{
  "num_hidden_layers": 11,
  "hidden_size": 384,
  "num_attention_heads": 6,
  "num_key_value_heads": 6,
  "head_dim": 64,
  "intermediate_size": 1024,
  "vocab_size": 7719,
  "hidden_act": "geglu",
  "norm": "rmsnorm",
  "norm_place": "pre",
  "norm_eps": 1e-05,
  "positions": "rope",
  "rope_theta": 10000.0,
  "rope_fraction": 1.0,
  "qk_norm": false,
  "attn_scale": 0.125,
  "bias": "none",
  "tie_word_embeddings": false,
  "parallel_block": false,
  "init": "normal",
  "init_std_qkv": 0.0318,
  "init_std_o": 0.0395,
  "init_std_up": 0.0455,
  "init_std_down": 0.0455,
  "optimizer": "muon_variant",
  "learning_rate": 0.0101,
  "beta1": 0.95,
  "weight_decay": 0.0,
  "lr_head": 0.00768,
  "max_grad_norm": 1.0,
  "warmup_steps": 200,
  "schedule": "wsd",
  "decay_fraction": 1.0,
  "decay_shape": "linear",
  "final_lr_fraction": 0.1,
  "batch_tokens": 131072,
  "max_seq_len": 1024,
  "doc_mask": false,
  "train_tokens": 541700000,
  "max_steps": 4133,
  "dataset": "wikipedia_en"
}
Each number is 128 + 32 x the weight over its row's rms, rounded and kept within 0 to 255. Layers, rows and columns count from 0. Numbers have three digits each. The size before them is the row's rms in percent of the matrix's.

# layer 3 MLP down (transposed), 1024x384, rms 0.0455, rows 937-970, columns 320-383
109:120092126153143116152117181145142129133070184125190174151165149145091157160160136106143166095162166141147153144081081133117131146097096109114186048118140113151183117090097070110122116100120134
103:117140151151124157168139139150172121086077093125116115165090132158126100126140130091112116048087143127172144146047096097162129102159161104112138123143146062147073115061168172076098129192140125
101:162091111162136091130067085130105090135112117137103112114127146077157141169132141196148114181158110133158076115104096149122077126132130149150197140160102104126138193120085198158128172121183155
103:152170105066111148112168220118118183097125112073089200213158185148118094199116162157104134138171136176100204159155109128127155165104203092135089151137114082089106099092071118170174141123115204
092:069139146116129135149117144083121116171113159117128094137132133150073123077076107168207129139128156124206145106122134117100133127155118163075076116143113175136151136154137175180142148154147123
104:181138113093116081119153111198154146107137123086118133146095092094129144044164202110135116142172137113133111063126077140183120150075133115107101120193139092125127140046137141111104136145130130
105:093174142112129085073108089103144082157112143139136162126074092122102167083123130112084111060143105120105177074219147155131137159150098147136161171094133090133127088155111157141158118128088099
101:069132149084175148113140165104115155151187181126110105132160112143158167173099120164119153140081159127141134114111199137097119113147130090134138131133088164102112144182183134094115139123129107
102:117152144122148128110086106100110129149190147107159085108140116117144119122105047186145098126188094106115103127182146119100158131066103117151144122175139131115129092154180150188164182103149142
102:150109194077158166196097138113109134143070126134118110182119116121179092107147114132153166083159127112173217181136083072129087088169141111157096087097103049154114089115099147117063113145137152
099:095185146145124083156148159133128114161106111145123161110095119165130114102093168111145165130133131131098077129150179142119105160129086098106117150148141168104128039167138156139192123102110124
105:135146120148161092121158155171093125120183127128181153111148125139146180115106115157155122132173134118110142095200139091159149159122119114165085099159123140051118145058093075123142151170176149
094:160098156099115105149083132109145049161112118166175116105132126095093095156089136216100107227119147147165117103068132142130102104139163097143174134125122139152113144050125126100120200153077097
102:142133169109092131148155207097181128159136123141185132157162120171109139165168116140087107106093136090117143105156108131135160075106153111196116113117117147135098143124092153035143143121094092
094:187118088133105097100162081143077155174117100180128149095119110127123114082117066153166133140154069146142118177189164115137150118109123068150092093113165099082101129103134082167096162135112125
097:107131115107096160128129125171106167129054170138134086157091102122125162126075155094128136106067118128106131132086159068142103121099063109160131132121143105150207085038097162112111078147107082
100:134117111163109147134121109174123108137177146106131133098135100073126062099162125091055074088128146178134148132125101165121127085135073120159176099076138118106118151061121146154145120132160116
103:122121126182203137147185149173128143156115146118132068115071101109125118137174152041105137027128116130127119196132131131110090073135131087119127122156164168105114158178130106125100117191101082
102:168143088186103104097133151104128125056166202108139126112189122149139162150110156144105104098092155102134108120163089091166115204145096167162113121117171151086134098033129109182148132105125083
103:114164138101172088105125131088140191143092128060190134078087146182123089142095126114119144129151100150130154122132118142114128112137111103195084190141128125164145159144090078185110162124136123
097:116075139148100136136107098172103127113135111136101106151065168212163149142171105122178141140144132122115120105137127094121113116120127145195175175086148113160152173079147111154163172146117133
105:138106124094086128162113139087169154164127130108075155144116133148102164130206150105157152181103099110144131131111096072092158120127102042125094117142086088118077236165137169128158130145175096
101:139078137123140107114127178184134122150158079108169120137186168100102151147085103130189071134103107119148149120090136160124144124110133116087135058097114109137125119077117109122115161178114158
097:123098125170133125102141084081137157104146095115157085149144105153088118154159140163127136113145135142106128133123147122126135108155144092143194162110154126225150103000183114097129163175115161
095:140135102122092068101103164054104163127135090149120101070129172093173153092111093123182105153132131126129177179104145106112130103123109189151096077144185120113153146143084098135133086102095102
101:113111092174217121121126105106143110165158111181103116125149103089200110142053144129166124087134181126073141195163108156075162113115190142168127104174124054112055164150145107119166099088124159
103:115143079115117131119176104078112147098098111147129155087089106121131087140120168128119138089069142009105086141138073118143129081165189130152204177137121045153104135123224152151127111106157151
095:095143151139187132140087150091169159052125124061084148126146092100120148103150047114163109097093084114120086123117088088134134106139192190174065151104132074142153121100134156148144107110134146
095:095163125136202102122092158121124112154095114077128143089158140110044145085156151097081130146135085152152117144105128140140064176034128128154129160107135107110150101091039106067097115160134104
099:166182116106132091158103151032206136143105136107146168189147112123130128128118154079109179170125150149137114113165108147095130064127123123131169111140113102102150105173108106125122083108149150
100:140122120092135150176129171074108163115121127144100062122141137106120117119150163166111107109075160146159207160126115111171104152140070107095159119173109148165133139131088106119144160142143135
102:114140123141133093126183069128139109089085172065132133128134178101072093147119085101151118109168152158156151099082189138153119123121112117106126117117106141137111092129162157118083132151134166
101:078142204090118146124141183046133147138101143114130134125089160104116157132049158197160120171111102145165133130134148142151130121103117186149152132147098163142145184050097109180067102130169084
099:068143086175115175136100135119147142070170143133160146086185118151159112138229095056107185164137141141119094087168146137145142113121152115144117135184187174028099152098105131064114127058113150
# layer 3 MLP gate, 1024x384, rms 0.0452, rows 938-970, columns 320-383
106:115110149124141100099183131127111213123149206129103093164165168179170163161188118102092141168122088107128153136122158085124119078124080114110133151122109097114130172112146120100156124133163133
102:098150151066089160159150088108140149176120183102112111106138058091107134133089088159134089152102108125104100121087135078161155118138073090138177081148131146117103130163140053093105147108148129
103:150136121114114075115138157117164178210164124144114117077124163151086109058093123147155085115077082178082154165122159088050107176114159135084141122142126148146110137152138115106118133131146078
096:181084103200123117149120166089158126101185103113160171120134150136171098161119151124118108096217103138126100153140156145164184144117156076162097164176115064151108121121102098089072130090135127
102:120077128186202120136109097149115133103117081092128091133104114094120188068153145129123109155162095109154120115168134148111105145102124082106158137123172092130065167137142110151134098091170092
100:129117113097124158107146145104144084181141114058095129095084113152132121095096138162126161104170126105107101153117150152171097146126212115114195069145139088082124132083117164116115193101135120
097:130090219155097125153126169109096110107155081114171151135126131165149159131134192125079120104134188101109161091165083124136167114083167077143097173118118151122119103077037154078063133151113127
098:102127135151054144112127160091140147132111120130137151110105132129107136111178092106086139145162158147117197131113151096140127179194137118166151081124144168130117167123119099053141137133145086
101:147066101111137099087173125113080129132130157146108111140072104129060142157125108096114199167116135091157139156127070171108082113081058125136025116098106115074178131174123149173106206159133135
097:035219094065147082128143178115120113112165152138163213142166095129094140104086110125086163100134139149103115136134165127137170100125061111084172140150126150108143122125175122114116105111112110
102:157179154100111164125125172079121166131143122117179128064127170164070055086115129140106046132147118154110132126133124114129178117143125160097131179140100100115146105170115138138134161110164108
096:129133132118119144119108104121096103149151087152155121153105155055106116168134107118060194109123126154128116068125134140153046153145156032114124079150124136150071123173146083133096115094193194
104:207114141127162173202141121126100063163123048129110074085113167090118096115116149084117092126164169081190063113090190173120097119105132097182163087135172123117113126082144060076095188133098120
094:138088106118133113157136092118094153174080110155187141141164138106132121111119134140155137098138135134122134138117133115124152121131176152112090123136124129152077162014125085119079127171157134
095:150109097121108140105094097146137167131111136110113038166149156082168065189097077181136100112121148103120107146103122153153121066115114139156166127108140186108148130174067085133153161075161118
098:132122140084142194141130191121140162088102101136136108141093123129085101151132134159136163130093147176124087179137159115124158129148170145103165107140063147077156138143136067135121121134169112
103:142109140123118069094131105106091128118122132074103216158114190128145170138133104130116102151100134111101100154099156122183130129092145071143127117047092092133114118153104158131163108129111110
105:128110164097094152129126155075163143158175129170101156158145186092162085159127133074139182159174128155138120120102147136143135143132112092150150101151120154175096115088185102121135118118171155
102:149109160127130104152139137161109146126199092168107106144139085161090179127127198132071113074161153114096079077023154089124130114143095077137139075092137137089106169098151171120141183103078101
099:179105131109092158121070147111138123138120130118120130105097087118054197156159123139141167115130093169105166113139110173112111142043194102069183153128123111102110097101151111063093184135107131
100:121156170138101156102167181092098126115138168110123096187168124107153109142180137074099123129055145171134178113104100179170164151126118122065150135118063085157084173132128102188066131191172072
095:119119100164059162111155174076138132106101146069142149126157089103108114128079147131070100159126073132153152169150124117141122115140137110101081117170204149134119135149188158151104144154149126
102:102107125137112166117109172100085107120145132147156127096182117102157091096100182122097159144127097101139099123087090095199110223105142082120177064092133106107110136204119122131153115088174144
097:093148124157109135139169161100188173201112114177122126117150092180129139152175139179134177051115102062128121150081128164108154114120064071116079107113114149152106165140157117124120137143167131
103:142121200168070134167143120160139134105110146110129156143145075183131109133172109111107127131129165088122131150114103092123140104152161109142167147151077102175152064062054160067153183163207128
097:161090138126148135129167151224065152122112098148175157166143076142117106097169143153087182131099172067110102100114127171144124158120160119148140080159052175163101116132072162125205116102078134
100:115100125122097087107092148151127127127131121084117129152136117126111127139111178127148137158153188154155175125163154147078144109115131111144122133200103178127142092076162067146143137181125114
098:069118098120112080140115091132160117055119138152094162069065158141139138109158128124163147112123106137094080131136124101164078235157192121149153045113126129116102122166086068133141144099132121
108:113134073123102085133122135045117142156163187139106113128101132137167112145113150103164110125154125103111095149053133127112152175115154137098109100112162139156122144056105116126143143075138116
106:124130072098103156116144071152107126135165095066122145208134199145105106153147126102097131193123076218149160164127111152100142134134081154142073071180136210145102121082146124106099126102093174
104:164159151115179141144137124157134133142094080129149113173159095121116169110137078095151076167156169177087137179167173104101120125106122133172093157102139118130121112175087107173173103110086174
100:111104195124156076129073145145136112113136106149113090124161148191174156187149096168082118132129121168137092114183197142145046120088149135122114149167189091103103114169111152121082143119163134
105:133148144058158125145151116134161152127131106121128106131124135118108163072062131142141120144133139212135126186131146118119076150143114169062167160142074154115195087153098139102131159095134088
# layer 3 MLP up, 1024x384, rms 0.0458, rows 938-970, columns 320-383
104:154112207094094138131135116119161094110124111150118164135118151081126094092143103103171184123095112147078131130179147149125167115127093121121100176164165126121147124114098173134082151147115091
099:077138152136124141110144144126174157125167132198179120146151140138140160139128139123140133167180139145195159124101143139084098131113124202193160028072111112176128169085146145092103081140080127
102:160125118127157139130151129151146158092114141064112141151152223151125118186090176144058117100088119073142188081071136119123101134130153184128151156146185098059114136071132190077121145166100169
094:131110128171195069128173128102155165122132183129136134128164162070089098084172137157151117089133136153144113096178142083155150073141111078092120194143121094154144166164152112111140103157163151
101:149159139074075148120198163170128104155112157135055169133098126088180138156099148131127134075100133125128165194053125157140130114133125081131129118091106089100136169157142087110096176135141184
104:138107107154136192066104141110142089132160123118113161133085116117181146134093137157146139122131147126125102114172142146167133180117184064150106141085140084060147124087116169141115176170074115
101:084145120131109129117162143087039082148154162128133125145181082115127144133086123159123152166123160094140161069195125079141210141115147079150057194097155114127145102136148102103154154124089089
105:084175068122137152145175135126092115156158136153131124120114096059153158182161104095102085129185125114111150107160122085138112156131126072076142117101125096162115114157163173125158160153122124
098:141135117121190141102130136122105064159135107166099138142082119146119170109117192169099127101092102103174095143162141143129182103139120122124089162156146126105178142147163120093106156102137110
096:127116110140087103142108159066069112121053128140088158137122110126129122115156124150141194151083068165084068093099103143086166129159133166089072112069107164129134131121107133166175134128141085
107:082138100113195158103142074149120149158159132122196120148145107175172140129141117151084092180158173127143162139185099106131056163134116122157100116132129085104136145096163089093092119194119110
095:102145132161101111089152169133140174132131135123135151124130095168147158096138183063145150098147109146188121143129086114127184101087189128091114128092061130131145122063167154096104039174140179
101:172161166132108146145150127177121139112096096187105078140147086128124176151127140189090102122118195175109137131132139160139117128157113168150174162086092088092070126104159088085157097151132123
091:152110098148078127109116107110058131179119121101118124135074107161070115172141134105162090126135105119137102112148145092121114089097149172133105122101156109096138219090169103123134130133134121
095:125150128104171125154122133178131123131139137112143056038123172129153162077181117110104206143185162199159116102167138111168128170184088178074102139129119136145119107172183121112112128106133153
097:096127083150096146086134100170172128098133127072122117145140078127158074148175090144147149113143130156126098202108114134092146137158096107091131118083099136149176092109104097107167117165116156
099:095173126165126084102169114088129090126135120163146102044108090080127134167168174170156158143104122114151108167166102132113132130184055171139127108166174097131163163112090081139124172133124067
098:108141152134073093084115065120155103186159117124128092139163105141069107117186126131099158116133163185163223149105142083093126111138170102140142126111145177120114097062158165128153150173154188
103:105112152160165137077102116209162188088176146101110130113142189196127151173118096095137170140149097100059139085083148131127102087121125126184116115132187138099136061137196152142138095141089074
098:156178052115141121125120132136154147135101085095126141130112146208155153143115122131107092167133089180094073126190155159101109133090129114046140144121103061128122133161129146164154168144110127
108:065085141105126129194107139103067143139142135100134153099125185084156111129147113070060083123152139136097074111130114125126139096098179085179114098167090145100102160136148171090132088080148114
097:119151225108123104140143125192181051155136093104089096149165091101111111122191148152165094127139138084115126104152114190088104125127185137092237126105159090154171150113176071162152119167169149
100:107098177162085162169118105185126111148124123066169094133134184088122173111081103107211125100176117067083109080136111140131114072173119087111115117099112124134111139114128110111118081135152067
095:134142056097074095183185159142122168112163115142145134183134060127111146128163173145135147094077087137166078109114156126177121099121143102100118166151087117166086105094179128116125151146077125
100:116160118140142091116150103116158198116160110105109092135106110134122148134152173110092207096154139112080151144086117095078128175177152106128191125129113146120098094108148103142192101125106132
103:145146158170070095144169085098105131140093120169161158186108091083134093043155145124130155087076161086140090078136078123165070110173189091104157060134103104157103120132174171131131141110166191
089:133097092152087147159073080116090050182186159133158069161111074065067086094118119158109152115117089171172122152132170136101136145094105106129144126112158095159160112141137098107092083132178090
096:096198120090138112104144122116077119154119133143157120196154134098108154104069092159142162094151136047117155156167121135204102105170110142167172162087108142115125088115162081161089085137121118
099:092155141152123120120176170165122131162145125154093159096118200112167174137109150103138109098132092159106111111180077088145172143155185098179112124140172074124126094103115099115115129101146121
097:126188101120121165095117126140094207094132092110046195150143119100114088054111164099132176159174095135108140099149095054079137154118100129173070120133121132135133206102125210114126139117110062
106:102140110122124155113171133124099079110182118106152143087126156067126145123088119177072152139120160143123146148124116158156155099131108129110130145156166127111138117115128129132096111112175143
104:072114124093153181104157171105099144156070121150103116116113127084122100082102159153135114236128130126143079174120080145101113120146157182204123082134088095069158112126150123134121149138146128
099:116116088139095097096139128102176096138199179135162169079197121158104135148125133057138120110095133141184122150129126097142159164128129184151104154113117097135093149124086129093171074141094208